config = dict(
    num_key_value_heads=2,
    vocab_size=8192,
    norm='layernorm',
    tie_word_embeddings=True,
    init_std_o=0.00489,
    init_std_up=0.0239,
    optimizer='adamw',
    beta1=0.95,
    lr_head=0.00668,
    schedule='wsd',
    decay_shape='linear',
    max_seq_len=256,
)
Each number is 128 + 32 x the weight over its row's rms, rounded and kept within 0 to 255. Layers, rows and columns count from 0. Numbers have three digits each. The size before them is the row's rms in percent of the matrix's.

# layer 3 MLP up, 640x160, rms 0.0966, rows 272-315, columns 0-159
078:091153119140130114147071152112154143200138190092111153116126099141131166103126192134135090117173084155131100161130131154125145160170172119149126113130070092069119114081116181112096138169108156142118133133104121153106083118093152118151100161104209108071206128116116064159126148072114149069181138086109164162123079080141187131158110160088090128095166111151133132125133177161175154183119115101074093161081143083122102156134107099134124169153134073097200063125126103160123118089124107
112:121141151142109088152073105137159132107092154109135136205140108163148229071126145086151103168118109093114182156182142126137075142139181150136137047140102064110138113115155154121089145132084135162111169123135177135119107122119137100153109194104168141084100103174142116123163140118091126092110156088056138113166110074105136140139087114126091188117130167157183096073152132182161132114074201133086161112075086132106121128128161099144127137150112123111166098136166073151178142075161124
074:097162140144138104149150132118127166131018066113098140150148110143128138113107141107115186140160063113132128179119171119112123163101154095112119107107109100108139108101122184073091130130148064153110122122184158155061093133133195090181138110117119131130141087114134161133125120082076112087140149133127178092045155092127040136121129107093105163106170204124129112098132124138187163163106148134139116156176072164093196101135168105127139165172191161137073107144140104101174126129129148
088:121106159118119083156129136126076139102142111131170131184094137155165169030139176124156152183116139082142149133193132098121094166134105177090129082159104100226117122163124137142071184100071140144120129081117148116109161082182140152078160201070158112111164135190130092093118115118097142104119141096105211101123114136139060110126141101150090159124087181141147044106158156136158134119098175096153121166160105102105122108111153129125121121144124123115139103165128117203107110134136122
098:102123177079056120137029132133157184144137110137112217115129117104109123166133135087115127125111059098119137123138137117131121141188139073222130125086148141132148161142169145131157098107148136143117118098173138093100096155101075132119149144068072178158105102171118074109106151137144140138116087113139141147145058149106106087145149137135126165073139117149164117122187138138146138145138196114075145087152149166042185109206142116146137160148091129117134138150114135100148090062154151
102:094132108084081150165083119135187155072201109226090161141121129155126076168130146105084135104108070167163108112161131142131043115128102054129120117086082180154168133123152117151121058130054092129129132146118188109052100075130122155085101178098094162170108109153146130155140109098137094154117165124082154100101123130091197124096132093114147144107149166106120118110122143123138146136084145118097145089133129177127131153173123128082090150143126092129104159154101111094119195128169141
104:079106158067104159090078132132185172096099191114151190169147138098178200143139137100146102078114146057138136147191140095112080103126102092122071129084131097199113092135150146134130127139107117142138176108141095106083105118167170113167106173146085106119146137156162118109112142120130124132134152113082150151106057130113104155147089151118128236157133098200176093137128114181139095140077187142116179131068117123155122143142101155127135124132154125144139168078117081124160143081106096
083:123112062159157131131044099156188166119130088139102129167140127137160087170158083129085115082149163183158197117115171148104113117090151076152155142132130145067114158067199128143103112144118094136086140131110149096116151174080095072119139135090187170107099122123116103167172167094127107184056117045146092135176108122102099140100115111132156146147130088160128174120123163140127084125096139093121155100144170162110132152166108124077105172160078127123188142137114125069177117134165149
096:115118085149099176103099102106131194129104154097104189128163151102169129145109134136100116125131072148112163132119131153113117152130150085216098145053171180090175152103114135128140074132142128107126147122067094127080131163074114062117106161126148163165116082187141112133123113049036130110156138113103138138128102083083119135118091176147122160159147086155102118093089135145167093109106136184121104123130097174137087171218131119103171127173125095134131204142156144107191129106134111
082:114085093124129106130159175137123128110106154126069142122127118136201093166115107108069138112188058150142121128176134184125185127113154112158151158138119123073101142094175182101049159155057121131101129161120112135153152079046131081163128131142134109144156119156159113121160119109118176100094122054164101143196054122112108171125111116068173146090126097142156097113093175108173135105100128126161131116136125123182105149161176073135094143142112167119153133051091086146103135125143072
082:119104169061080112092118118109152218137101241126177124165135136136120169135144156096134119135129115073088151148094091162152111124112120061140106100090119147163131105159166193168141110115138175135152141096204131104124135152160149130156115194114133130125117162151154130144161125168115088112173101157071110159118108084145179145133072154092122162112177100123095150136117127174113054102115173134144106107066143117131074113122119153123151140147105147133158151100117035132206107094112095
136:095146178152103099153111122127094123134149078126128169149141125144164195089163153114147102177132116109120173110188146169129082143141164113116160067162106095156124100108150142160078120123109105110068139092143134143123068070188139078125117181120132142095103132177158113111155095074120198072133212080046150146151143092118166132119139124071114139088136139149168113077131161208167169109115166118102163113081105129070124155134151035149115142133122114109157129147169087130132143135148102
111:137150137094058099128166096149104143133080173190076165141101129137089116173124122102162172083168054081113137145139124172142134193143115109114122161141087099118134141152114174119125080126123158173143163131135174144117118097151201047088124087142123144118087146139132197143134101155095133094059133154110160123083096100128139119140129091105077138060098141104140137036140173125110094149105148158140125129077151105120127132207176130160081140167125089125094119145136107156177147082165072
103:128171142161094126152084155131144083087147098133151167181122104102158156124098158094169112068126138157171156089159150089145041101153133103104119121148085128173177083169115138166124081099130080099140136097149122118094114138133114121117093199072075164151100080129156136131099080145185138193151141111112167061070172179115080150135161118112142142110090221120120113111148102134099081082106149120098205103128086172085163140115122144094179157101108134119111157154100145149143115114139176
098:096080181099155095087067162107193124159117102104133199103130103124103198094184135124173105165122137091041149150149122127127123164126162114153120067134147115182101127097154130094087115090120050127061135133132152103134073139166135080092106157111169156115147101138126096085141149077166158122121115099130109131096094115100140152128068130101149136134140141171212157144170130161169166112135137181099137097164153183076163134158152088166146122127103123100118112201155167134119172112138076
088:160161155128143118124051106119154143135068151104143184160226146083142133105154143130106163164123113149131157215150158125132126191099119103159095133097110082152156137082123128166094135135125083152132188097110105088119159087136091092126090164111117176142169057113178135144114084128162122137131116090124133111092056126106073163169081102057110157129119124172150094154213102147109164117090065126142142107097127154052111139107155154158074141089147141123114148132106136141096075129124148
108:095105098110101074186100136177098110123149121155092118131115042130166110187041167097117104128145162087169132084132114094137149100159144049192124149096100172153127106142123159064143113121155154158155145114114155196129073098097076122048107141127130106157131075128163151153132133113125111145134159129120145177101064174129161115158132101132165143096059154164136136110113201140123054096118135119106152106150088136095143134141116089161131136104133142127214153186134137147167124146167138
068:100103133134165113148158121135124123110118094143150130174167123129150137095080158136193112166152064147121103159190164092108044142154118114102086143117145053106139087135149150066129066112134079132122134079176150191074103161161161121189044148109119092109119089123130154110166104140142152157130114102127223137048138142110062129114113119136120138123147180121119049125196177102095067110139143135149124137110105090100169144084140157127146143121176121145070148153148122129137110158120127
097:176109155099101113154077124118225151101176144134135176122137098100142138113092144129152156120118112139104084064140115107140133098118078067145099067092125087179171088144132104129051165087111086118147115137151171139129152158120114073115078159158165154072169163122164095102150127113143127110157118111102139105052124172115154137205082140184157125099160189142153097131129101157101147111111115076134171083087145152083138204180096121101152127154118127120132103141202152158122167130105092
099:060176193144140110163142166123139062070078096121147134127094066079137185120135162127125078106152155144138136110155157068123111125195145126131090133127098069119112105166166139113066155186097134143108189109113124146147155132178115121110098134096126062122165153136112121155127119037147155110127160120182158135067021085134181128121081127162084137106107140189116129146123142154135102140100099134098182097133144163154125149141153065157110140107140084121182134115083156099124128143130104
102:108126129106101096119103107135124160089101136149132158172198073152144200094091161075135091138177071095098149163163132123145099156151123129141131087116116095103142088089182164137067132129096135189091172102128184137120054081117143128138062154102144126116118088205171122135180109096098127122099142089076147158141106093096107177121115112111087179131110136136183105086143133157134102125034178150099140118095098144128144162165177096134126141142095121110159126134162072127193130086179106
102:068128113110105093147094103141126131110098135174148138170155082191153143111081120070098113129197090105067137135148166114137081139158134120157129103118136088101166101120170136148079097160075147164086147113139149131113080135116145098152079144072120105103094076168180123135161183051109151090085166092089134155135107091095132162156109108115141185119100144162115122091164140164131096112068151146099126119142095131121186185148173099105113134121133166114151091127180127127202186058202119
062:157133155138058112146075104102148145128081144122117102134189107092150136154137151109129169144135108124035098151131190144073070125115105115122139077077131085156141157114165135170090136193146116129143109133142177123050135133102105124180103182170113152139097131143111140100099144097077098066138062059079208151092121126115103143140102126149114155159143124097176064129152124178116155124129130136137095179105149101095115158141109130131148203097171149148149063126160104156182073140124129
090:139146137112156102136139103141153080107129164125115141123136098106136211098078105135083135207149156121129139112080126106123125151132149124135047079124150111131101078159087127103072144189068106126119169129103137135105092125171191143117070105108124103111143161120110159131172121096084135139073127125101158173070136147118192119131060152172083132146160169123143166125152086166080100162080126172099079153090115102181136195125075118138182131139140028160147151113130164130142111075115102
095:151123149101151133090123134106129133098072182114139202187119064124193086121117136091110191135119126138099181142144142203130118105102149140123157143164129108144108157110170126118103141143082101132122130108130101095176129107068124148104119136072093151159107120163135115139143127153084196105107122110141134146157095147134197186148134093048123155077112158143150127099143164153138148045114143170143138129160075120099092120105178158114171124166095167103174169146101052155186129032145120
095:067193180147096074173154137156117100136106181140147132093102100098151154110129178129122104139176122127115152136175128106117117062219173140128132134166144089094114087108144145097108165104139177154109149052144106191099122052117153151124122159076148092124119099128185100105156086089127183078166130129117153168099061152132131119157090142127103120090139120167085114114129175130153084134138178142082119153092075081103108139147145029126138160067119162140181127130129122129126139114164107
063:088129124135116078119136129136132136090089116166143138165176103130153156113127092144108114105175109166085109131155206116115067087144114137107152094189174069085123130174181116105129080133121145111154145078181166119081120077121135119170072111137166105088077088134140156086133189088075132098120136094148166169152161135111063129121123084138111110114099139080120143147111121127131116143108209088079092149159092069141179153078138123117143180169158101165147098068134096070176076134097102
105:105123126112115114158068092146135161061110119185105161191168101153138188091091156065134125139150072112101163136173151142128090156152153079130104143130142083118148091084177139129087119179113111173081165096116139137114120121130159096112113130093135138086104093176161138124211131107091164143110152093049140179121113086085104156130115098127128186108113150151157123110143150202109119117027185146104154098102105158090148169146157107103113133103092110117140123153168092118180147085193104
108:094124131101100086160073079145110107153144165166139164115144103132152201094128153095127101161159107058059126117174123130120142159151186118134128078128109032095142104106135130149078159171096133157047172100110186119116108110113156105140088117125148143111140110176130109118176141074109166091122184088074146160148072093068108146150105145132083203123139164175172115106139146195162137156097166167110116098113098121141147151159147069138108121135155138109160107171188112147132158113160120
089:162151162127106108104122134133120095153108112114086209110155107166138120084140098109169176129133142121038181137123144156115162198126109093142108131117115090046117141106123112056138116144148094122077137129146120149081132120069141153080072081162089151131127079133142086099173222155128162139119103084155114157115102144078128149136172134176144132078124112139186127159237147134167168089117187125148107085109136112061126151145184096120145141108116122120092134143123127085167152104144112
095:101111184168139100121123167100152131162109074100112185107134133124123112110119119110143107068114138120166113105217130144131133176183163111162175105157177106120126157100125168131123090150121136185074146146146072142131067033141146115077099156075169159085190125097144131110097132135137159058140109089147133137123114111120129200141108099069125097087134162167190085118116092110197184129149138157136196120142103110100183149134156112157074120069123090086118104144117114132106134134169098
105:109123126088095098126120122149150148091113143164149154186191082142177158065100155057124118127182112108083145132172143107139112152137135137128153069108109107098148084120158163149066130126089123216094164125119171137110067096115152132108064159078141138152132100182182122117182114094119120078098138102080149136094103081082149175137118093116092178094113158172163092088127122142148120131059167172089110122109103160117135155162163099106126145143120123106172113115172086147152190092207111
125:082145155130112109155104146137141155076090130147131116210160101144164196072121138086165121142158072102102188148174144141125068144138188139132125081137135082137149109112134153136070117142102113189100158112143148135106080104143133132152087170091139139101097100162175160125206137103093187125099157102075143154094140099096104162120106081155107160109116157142159094088139132169161080109060186133105124104093124135082115144123161083160125146109123103120157113162193094118216140092187089
099:084139109112112080140112122148148148128112153173113138174157055153167167103092152064124143116185089105063136133156148127136100161170157110157140065118115102089126097118163133137057097126100126174094162099123175114127079112098144119124075145076120121129093070185175147145165154067129187105085146102089131167124118062095095159134106099110102196113100152167169109088170149149153104121078173161115135102139085144108160155171181086133106152126122143105150110119172089129178155082189103
089:094140125137118127106149161164113168133179159128175146207138083138129157096123173116125116091202101108143122137157132131151155134107182153135153088164070152126144063058194121136117090086079108173096157117118143166143107081130150146135147111099164187125104031125176121132137075126131141107105143142120095099183160134111164159127098104050136137119098134142160078108198088152173174120097091141067161111131094092119135130132129078116114147136088123104134080167172043167150127120139142
097:099109150165149064137147143115181108130121166111132108220209104133115122083135105098158157092129112124162156126139135111114129151155112134153171110135117142193134128090171156116121148115108108179112139144118153186150093128090175050142147136096128181097147131145176140116098087143063150064119146146158127130142077083145166129210097126071156133089085144113131120082157167147137143153125121111121187104132118082046138115093174097148107123185150136087192103156133074109204112081140134
090:115123127124138037154115128086132165143113135122097123201125119129164120117088140073130131107152088133128145150145115173139140106092125141131144149109130107094129121088160127147125142177119162192078130102155117132156163137093103104129112126101101131135187065166197155134122142167134134076112162079186132146173041162157100148200165112084168137092079092165121122094169185155133145115134056097143170087111111109128161097117165115097083149075174148060204147151119061138137105129177113
085:083144188153086080155173122107118175107147111158146183123118148188153133061126161120135077132131068141150128125158098112132116162153131140111170107148100134107113132140136159109116109105070163173131162130143102113082164063155171156062096158067137142153204133123130133138114134114125114023101140110136152125098105091133088134114095130086106120049114166122123078142182096121146141137117140145119130147083119104170155147166184069157133135134149020076135159086115102183078140123129100
090:093134183123126063217160155188113095072171095158084087103136024097114159117086188133144080139170159127131084124156120153122148126175147157190144081086176150082182078134161129102109124143144106149044115083084138149125091070157126133057115115128141134150126140100127124116126164123141097091115102132133137170123153086115137102126133104172136118154144149146159068120083129137085144080131107134101147080149142139157162174177120120146154143082134093137129055135143150116107153171150103
117:118105156049059067148097154139145148072123180158128133143200068153165153101110201103123122136185084118059128138135132110142143130135091126139115093081162109116155061141137165159094078151081108214089140110136185146117083100112159158113056128058145132130162104141158106117188156136118141123091126111108145140104084110099149147129110088146078169111124143154155103127141099140172148129063151138087121096106103132116160178146157072095145157103132125128118115124175105143182163086170114
098:112132115183151135137110149092187135137154105104149173102096127118121129117156113135139079101127122147132141115136121084126050121203172170124139136102152094141135106129117135090090123108083129142065179110138124153137039113110171102166061134047149144056163147118094117127106152076094136119114174111090158129117137116122155174111090126148161125147155194193136142093087111112195144166108146103104163158205127142128181190128079109139206118099141079092114117126139130092106164049133124
062:159091142112081132114126131188136157057136168138143171154132124150111183113092122118141062078163157135161152140115053068198133153206115150160086119110119060193195086126136090133107158118118143144145175138078147116171118125095092131108084141112117104124127116148168126152155116135159167144108100123141100143125107138045112149158099135131126134164092130135159120135121132138103085147088139179118173060154100171134125138166134127144135075143068152040165170154149132154160168049140147
086:125145198121140076162157160143103142058159100145144194138124136133098130116174130136135113101108134131120162076171127169136150128145119103146138110126094184104095108076169148135136039090096110121135175118156070126129104069189130152041087153113176110142152126106169083141107122115157103099142114124171086134132142090133137120146108113074156101050129126134152117157142159133131162084117160198072145131063130130138136220123184094184119152154106077118141151079084102156120139118117069
104:093121118102104081144114116149151139102103132170127140177188070167159159097099140073110118134208095101072137140153123137136100156153129106148124089120133094120157086090181141138057109157074130182071162093121159108123075107107147098146091134109120125128105061182173130143177155089090163109087135100087132172146138086090111185148112105120123194131103144159142103093165146186139116116063158158102131101129094146105167169135179094129117142117123153100160103141154096143207147086213114
# layer 3 MLP down (transposed), 640x160, rms 0.0689, rows 272-315, columns 0-159
086:118172140131146157117099124122156106198109182106134125169150176075130161132205103177128164137080208115114103108091120140108114118086197191116178122112177201103098161117096099158124153106184120202088102104116065135118078137078077078128120104157156101122170146066090067127151082184161122148109158123139096110106148165142140146119073133117102116108164126083139165133164156127184125139147146200102113133105111139058090169128079146113118119150139167127130142127104140120144097118118124
105:096071134173102133161144100130097099104112107077101125163132084105166127151108107073188095149128153112154133148226103121151103102185125098131134105124110135172162084158129145128137172151095126148107193175124161090148128089168199105162131115141083141097108133117092156115080151082062147150148151133024133165130145152129117129153193100145109123113096158167137119110150130109116142105147152139116154080084105095076086144114098168150099076104119129085104111197185191111165132161158188
052:078159116153072115078148163149093149177175145102106165078109114107124107121128091062131123190128112153200119180053153130137152120127188109112099116207108129069114178090139177084148144172133112114185106150149137125127177178086134156121105147119155114176136115101094137147102164138142148119105132122211088089141136108124081146099134111132097084082122118059093139207119136059132112126173160084172148101097116071126134179160092127138086133165151138098138147120150131132118115152137178
098:124109207096155177094159192137105161141125169159086122102140136113114163119131150161089149054129154147101154137106141173141150088100129087166086155126152150100123105125136139120176044152134166075083124110149084131080092130087149112091109081143185160170098093091160150129158175126144112141152116141147141175108105126197161111129106112125100109080091099156137131124150104161051157108108085133052155086141156159106062169120081117091126127130183182136160186116072077159151138111112130
104:115118189101108150086154094127131126115127120162116114065176130147123162152131003113099138113122126104124108162107144124132144138117131089141107118097154168135131115138073105115134133080099171098127106164149130100161151171091152113166116121169184150114030144102071104136167160110147100143190123118133144148113133176134092126169135130163130201162133120096132126199177078100117139157127107164155056091144134103156135143122130115085137151181129096126121111079092153238063106130120190
118:129142160129067138078165124118202156153135071152138119127098122164128138137146132138096135107112097160102163060181129125140102182057060086136214144171175121114057128088109109152127097125152147114151137142148169151168163166052143147143104142109096145121088118136112139179119130141153085123144139176070063118134098145155165143116104124095076180127076122067140145148118163098118140181089163098135118170145136164159145221127071150138159095112139068158094111147128129143105087111124106
104:197120099133151110110104078115147120140072137161091159138187155139155106146186153162102112152091095150102101168156119115122127134130117062194115114116136149107159175078148120125151092126176138160059130090143152117130146098114097144156122191108131145117107132141134031157137148143148147059177138050139175157058096177138147096143139135128086175074131145110136145101116171098180180136153157109146165117114132153105095022081120118101078136130139142182135093112110137139067155110134135
082:123154175196194140130134089133123112155076134091103073097132182133135136091133127029200111124106161126182093085160145099129085107087107049164141079122111200144107105115127115111132129145167135146091092090136136098132116122168174101144198095128125120165112133168102149129070132177151205143137144121152128132097176113165116053148171103139108069123108118120179139134151093106134076128108134152110141099092191135150098142083089135169165155125095164133120089100133166125182125154152135
108:122145126135197168138109107092117141131201177097171079126182083156114171079128123072122153115154114106210156127135167159118100119133088112081162129135120129192079095141063094121071123108191126132100162096131149117139115139048143175094177154187220174141132097139142145100135101151087124180168093175112132141123119172110142141107146139093150089102138122183147133092072075113136133110143112138129081148085095149111069200103094130111131102110090132122128149157130170142098145136118111
051:141118153152108112187157148110167190108137057150115095168139156185127155156095125096115097171133117173085139100135132116122149133130095076178164108135111097104141168094137128073126116068141148082159041160118175112126126141152137138087135173104142065098165096245119098130142125135086166202122121110094116137135142130128180136120113121182112152087166127070128126105089109108118117153066149089159100155149103090119154119179121106200115148212107082132126111141124088142132116113080090
097:147101122142162144122116148155170052171132111160179095131150132135147151075158128108105102117121134175128151191086108097117162077138178172171128126139120138129082184112108130144152067098109080096164115180123102107160176141167091148125132063113137131227115115142077149074119148114125187132078141089104101138159161128125083086119152172104153110137084119147084121164142123136118128141200131134103211132104101143160175090119148088163116122101161117152118068106094183103031147134124129
149:154137107098141128096079165129173214119128139180113154132125168160109064121129108186083150108119104133168125124106112101115078108038124130173132105099180113145155172134170089164129121038123115135148116109159120148104124178130121138125115204098111134167125134121175148128115107162173080158103092067181146069134121103109136216107065120131130138157125109105113113144074110135109125134055158125122150123183146159157127141183168152138165131142131183131092127057101095107096140069102106
108:173113154109100175139125174184105058128137167118086208123096121082133182130137127148124155086120156070109073125141115111099131159134109217086115160122105106152119079117125139109149124143123151145108125130130120064104120152184134133075049196126152121132123120124144143110163121102100080099140152159169162124104158155126170066090116111161159132103133075123089118135115162094073228161165093106103119116082147111113110218152141134167062142125170152120159140115142096132133181106154162
107:115147086151148096151137121164118143180099149150132139131106157090140093118094125075091129129126205095110056107181162070155142160147108183160170142169094104095160138152151149093147100188148142162125115147171108126159126110127162145129114149154146082110130187124061087152111137105134099122130147096158078149118130132161067166180148182122137100128123131133083119146080157151146166128130103110107027147152127080112062132109080148131126124082092082133199154147090175156142060056122076
107:115107177163119109095133097092118097166104093117129119158175043171150128143131096119134100151084097129119116098170131142128126145097123161132103191121120110087144129178114113182083127085129149107111172156134139125125141134198066170143128106184087150100107109143120056122114086134065171166170151120075134107094084168101112202115140137232129106134125125138187212126092118120123101091096178113147149183154095084091195180151117087147178126145103145118101135137129103141149106167121156
073:127102107172109136083109123092135172137109129113093142108133109218121143113166193064142131089106130189147104107076105097118134080132029134071180127119120154130155153144106070189173158096133161130149084152117127117124148128088104120140161189126069126089100115129096081143137139143194072138092145140099131112117132162137142137148173107102141113130090123149136170156127075069088103193096192211153074152178154145098135166127080141151159148165144111111146150111158167100153142133156113
094:183117069128135133128152149135135137146188113187148169107198154108136128193146110100142124062109144168138088134104167108139170156074165189160101128119073104106119077147094152069140114125154142124125100134136112121102106137097066138132064124144204080190058101102059125121124111077107134132124126147145142179138160114128132115097154104074092131197131132196089095103140052147121155122110092148122154133088153108121096199106120138153146142080091116130119168122149104121142197118151173
044:168127118130171105128130101107096108165140164068130114154076184120127148116147137046137124120187118170155099130152144081115100117159124120095097160125125141116134125144122107165140124136152134139097091093125106076178139131085161092107126117086136137121141120110140100159065113150182111160156162153141104093136092152167054082131114135095129156119044180109161157128087117093088200158176089110158145142147104097146199159112093137148139152067140221121079072107112169167136075164207140
105:164154113140204150115148092146061110075078145111143125180144156115123120093150094106124146155130137080161135172144138054097097112133095176105149178191125132128101102104116101168194150101114192163209123165138136118167150069141148134136167105134053084201051089068141119120126105126139162115123142122176117163134082124142111124152149106107141137114092099117136185091080115135142180132176055116137122145143111146151150126067130161126072107134145128157097117092124128155155095151076172
089:147105229111102108111151121167060097093110155116108136119172125118158126144199118121115143145163142107104157085083097141145185105139132096069168164133107179129126151115165178149112150129150115178108072124101150172081129133146081161083113178142038168119152072183129066148172086130106135129180155098121114139117139107120162115109083135112127221091104124173141114066129096046168109148087110155084113164086082092139150159159116114143136142159149124142139092114107132084146147129119127
081:114098143123110122156124091130092097096107182116097115153133102088180119170092171096155138118169135145163124119194087182165110099117137104168112095101065119161192069160097122184128145149128135145120210170128173077196110092186168105132111164102113126164142126112124166130065085058074137139148138113051128166158099138135150184168131089150127160141069143178146135137097135117158119124124163125126087090074130132101086138132165169151101094120139152088114107162193189161143110105119127
062:120115167083089107112164166142113136126088148166092154125110156098161105114100188094095100121147172119090162060144146127103174142096177081145102086046112161125203111206167124162090088143115107131119167116121173123164107111155150122041168176042176125161167102136123120142146086124124105138066166137121077128138109040110183146146099153103181136139143139155141087123125130174142126124063169101135104147135093161128159128201122106134099113125110133144151112148142159163135145117153094
046:163113154153121121148102108122070120162060133088092124089108144104105156185163146093130126136158164137076091110094113178089144132100171131143089093149162091088121144168089086134065159106086140048161156100092118113154106110105088137139144093112104094141130187094091164142147159125135139077098103142132092166124148125159095140191127134051112119151132141187139207183139120182110190162175118112105159194128135095096131155096127118222087147105114124138138132133124138189083107153142162
101:113115103157161184106131038112119095072117130104136129108140152105084147123156135113089120135099118080135114154148119116101139122140175154155136142127104114122106156125096107173175083073140134210131153131069120155134125165166158116152179119165077141131122122091175145112180132138141131193090191122132132070126116120129120211149106119067105105160175128077121164156119167066173197142132058110140141138115101145165225171130139083178080124086112155157094126105096170109120098087109131
106:160135081114079137143162123136106118096173074143209144098142161155090133148148125068093131127175186099131078135105158106127120139157169096071140111217078126132155109138117132100144065128110085156117114118108119123155113144123139193116115040071075161109083125058137127105119118144119135117091120143165150121152146129130160074159122140091108160168126126126119195146137202053084161133168157163169099067136188149169154086107118121122144134093131131160131137095083162165075111134149098
093:151145155108126080098130195083108159124079152111104112094117114150177152096099132112153143104112180100182153098122145125128160129130145156099105162093150137178092138133083163136095101098110108213108124110132105122141193123199089109211128090149145164090110138074124133146172157068198096121159168150177090125073120164161165105140117205120194158108108134161170139136153142108099099087173065194106129140181141098129123100066109122135137119112125117112098092071104179126148130108120107
053:235125155151098108135152148120096129147124127117051124073046142113123088170137132066145093074142130134081147104084084098098125097163116132152123116112149111124122088197129111113169145051145095120128046179183173137184126096074122145122157108105114117145129170081099116151118146148093172125129125121158107204137142127127144145109138162105179078101100188102107145141054101064147140131150154091101143189146141085158156107114112191148156148132136159133167100141155135146135150118134107
073:064133168111116119163097096141135135158036140109117158146133136107151195126121144055152129140139156131111176107231143135156121105196155072118115147106086067118146139134094150145096186139150128112096163113064131110177118111133179103112111144087175107182171090159132112164125133058071132126134141111079128199182096082101125162101078116137115155111089167146172103155155143175122085138115113167106103091112124130136116161147123108114117096193163103086132107123191123160114138103172116
103:126066124091105172114125160180099106098103096105121093170158120118158149160097125090151074134144133103104173103108075166168156130190137130128139090104088171134159050124136149193134196143130147189120171119081132084159199130167189116123161095144131134108139098092117142130116116104126087091110138164092097147167073140120155107110169155107130092169094157137113084139132115148106114130133089131142115112114086077108126132109132099181095079148103134095127146245181218152148152100157146
101:122063144114129155155196124123110141197149124145149078129171166120121116092092148114147183118121105131142132167129127151137114108108122073141140128069069118095077095187101147180102108109165167109094169190109131073164162084150133139165131084161162155133120126117095084127145116169081136115195117131111128119105111183144090101149171130159130132065180146137135135074071136194058153132203116103112091113147203080139098107099147121094139128176181121113095131114096077162093108102150158
115:133148127160117149127128155073153112066150160150170067151118103108123125179149174113134100171090129136134163093108146163129145139131113161143132136082126196106132165112182096143113169124063071097170095102122201108116205159155115091145098127132136088113091182159112096136182189181143111170060150170129143084111120163150121106105136150158121106146155045116083128115134114125131106129145161110104101139159154154123034070091131157049172103144130088123096074144178148125145114097131158
074:204070173131121117109147095114125114081108158096114117147134144028169097123136128092145156110131156124171096067175109111151123137084182076176129109108090112161171134165108154143109122128114110133189163180130147078151135123212116172103105180104086098175113126144105177157093086144078167135144117095083120121104139108134142174148150158145058127151058147149153130088087145137151147176130145095129091149108089128167077127137104205119134083086101134132105163165147137185138115112074124
148:077095149134161121145106092096106118132120169090119107135129129111171117160115113049212131190091134066150119150214144112106120090178140090134088126105070113192158127123145119127156173184113132158120176156130143083168088082158149140156145108125115128124125132119108148100104141084033170153150150113074131187143100110144104092139127144183119152132086151174178125155118157143117094117201141138126093091086110120093084111089145159104095109156165137157121072167150179110199095153151130
044:133079205095165147090179128103090120140075166179068161143128164110130071200090142092123137094128124144121080082155126095130135094092153057156084046088132171131167117199124150119107119166105083138194166150138181100124091111139144165059110146112140114175082107100128158128156085114145108096119161140136102188105136123075188173109111115141111146122075149143146104161139095159146094161087191155184146132129149134154125118158128142097114154104137178124144151133140113124150101114115063
076:100130190113098143155199126127139128137142108107149174135180102088087160147104135061103141159132149134128142069096090121116149142121120083149072115103083155071138141037138136081161130079109135128148101131185098116106114149150150162147130161124127160151114068116122149120098142105085160154132165145146078071162165206158080146124098104095169098065150136178120109172143123079193206124168142140169145132145092120108123117147091103138122123186100186146201112101114114093163129123140192
090:129107108178107117159084160132077099105114104057120111157122142142056118105150119081070110108129128186179174135166113099136084152119111098122122126120154130143125151142153122148122116111127100155178153100115108108133069150138185183142131125102114084105076099096058118119062126159118154170167129176093096135107155091107097115162111115172167139111138092164184141187173134060106144207161163165096112118126116151151147127108132133047112138147136197144120137130182177074073143193142173
093:157149094179115097136081100107072122101140118103084167138142179154108167134182167117059182172078106173165190133150149065130047098139139134116163110130128093097142164132118097085162136147101120102103149096146162169159176145095135142107136151121124131132077171146150068164091133126156109169082101099063151168127109100085121108125142136130086101137083139152088134178125084167216119143039097165168125106152157128074112132162133157141120171068079112134153105132166127100110121133138118
099:123145172170081134123112148151136135084094124117166104156140154077143124123136152141175125121133138102109104088184144146149066147130133130103165121115121170117122133151103110125143107173133075094089087121088154146064080173068146123132120102109212144142147157147084122127204162146110104144142179115087151101146095166142103165099077105146110123156143134173098138091191088118077122084160171142183091120173173214120101133171099143089090117146073204098102110158163117085127074136083185
117:123097152122127167115080078107129135092140146123102136117093156182132129119101141117125087172120138118147147163099109151152101146085132147111156159107140148141094201160151114162144189130154085125114147117137083089156136144168148112159121101149149143085088170143106065123202110144086118155183169091114113167158169090153145147123166152173056136170122104028145165148118113110188044136148109106061095135147054096103180116126139174130135116195134159127161093136110088093056112169138107
103:130115157103135128134109160118144158110238154156081152145125138132143073192121092120144120125090076155073108095150094127162109088095135097185131088076086129142208110150151070126157092114082114114125161117111181099147154155205160132136115164066111145177122143108171128120072073151079155171117157101102097110103089112109190105120130161124116123131097129175085136116101139131121145133105108109176166079112143148138115205159138179141103067117137186108129128147141195171100122092155109
109:157126167132143152097174161143100076136109112165133143142107175149146072115139191148088132158182160135094185082121150079130171095142104103132135093131170113145096119162162095095115080147177121105103181141145116084141128077104123086104141126160097082156106106089125153094198117125146181128111130149110117093112115179181155122138124140146139086166095099094136158132196130127150161158150155139143032084074089171134145064153162079117092095163164108115108124114131191119054074136191132
055:201099151151132190108120141096066094169108141077149117129122128142176099170143102027117155156135085158140090123109146116103130097072142099093120092162116175088079137153177154089123136118116126161156119091153132120138127149186117115177140149117161133097152179130130071068122137103095134154093128119136115165147146119114139095164088178112118157099140150105138134177098121123145184100107117161204141167157143095124104255127118072146154078143113126118120108110118165166065137156181102
109:136126149088103157130109064131116108110106192111174065175135160079074120116150166170125169129117140049116115114144130123120075127090150134130157133076089153153132146148165147152125150162143094105137108145109115124080113168086150087126211154137154113163148139151153131131201160137133053128128133155116119086145076153141122136097120195146074110164139136157088131062142092133089147178101173135143106147142152150115060183153092146092132106113134210123078123183079122081127096152072182
065:110126185117141122093137088133113159134052161115091111154115155125157131140145136098135156116173181146136145126158156191120106134070132077132088100085098094125175126178103123168112117122097111099124212076109153124184105176109106103060177158082150084156084107159160106152129131090098136117153173120046105182152165108099147202163095168098134158141057077152157140138148064157164103095069143106085107124101084150146088167146112135117140133135110099129168140130170140178154098113137104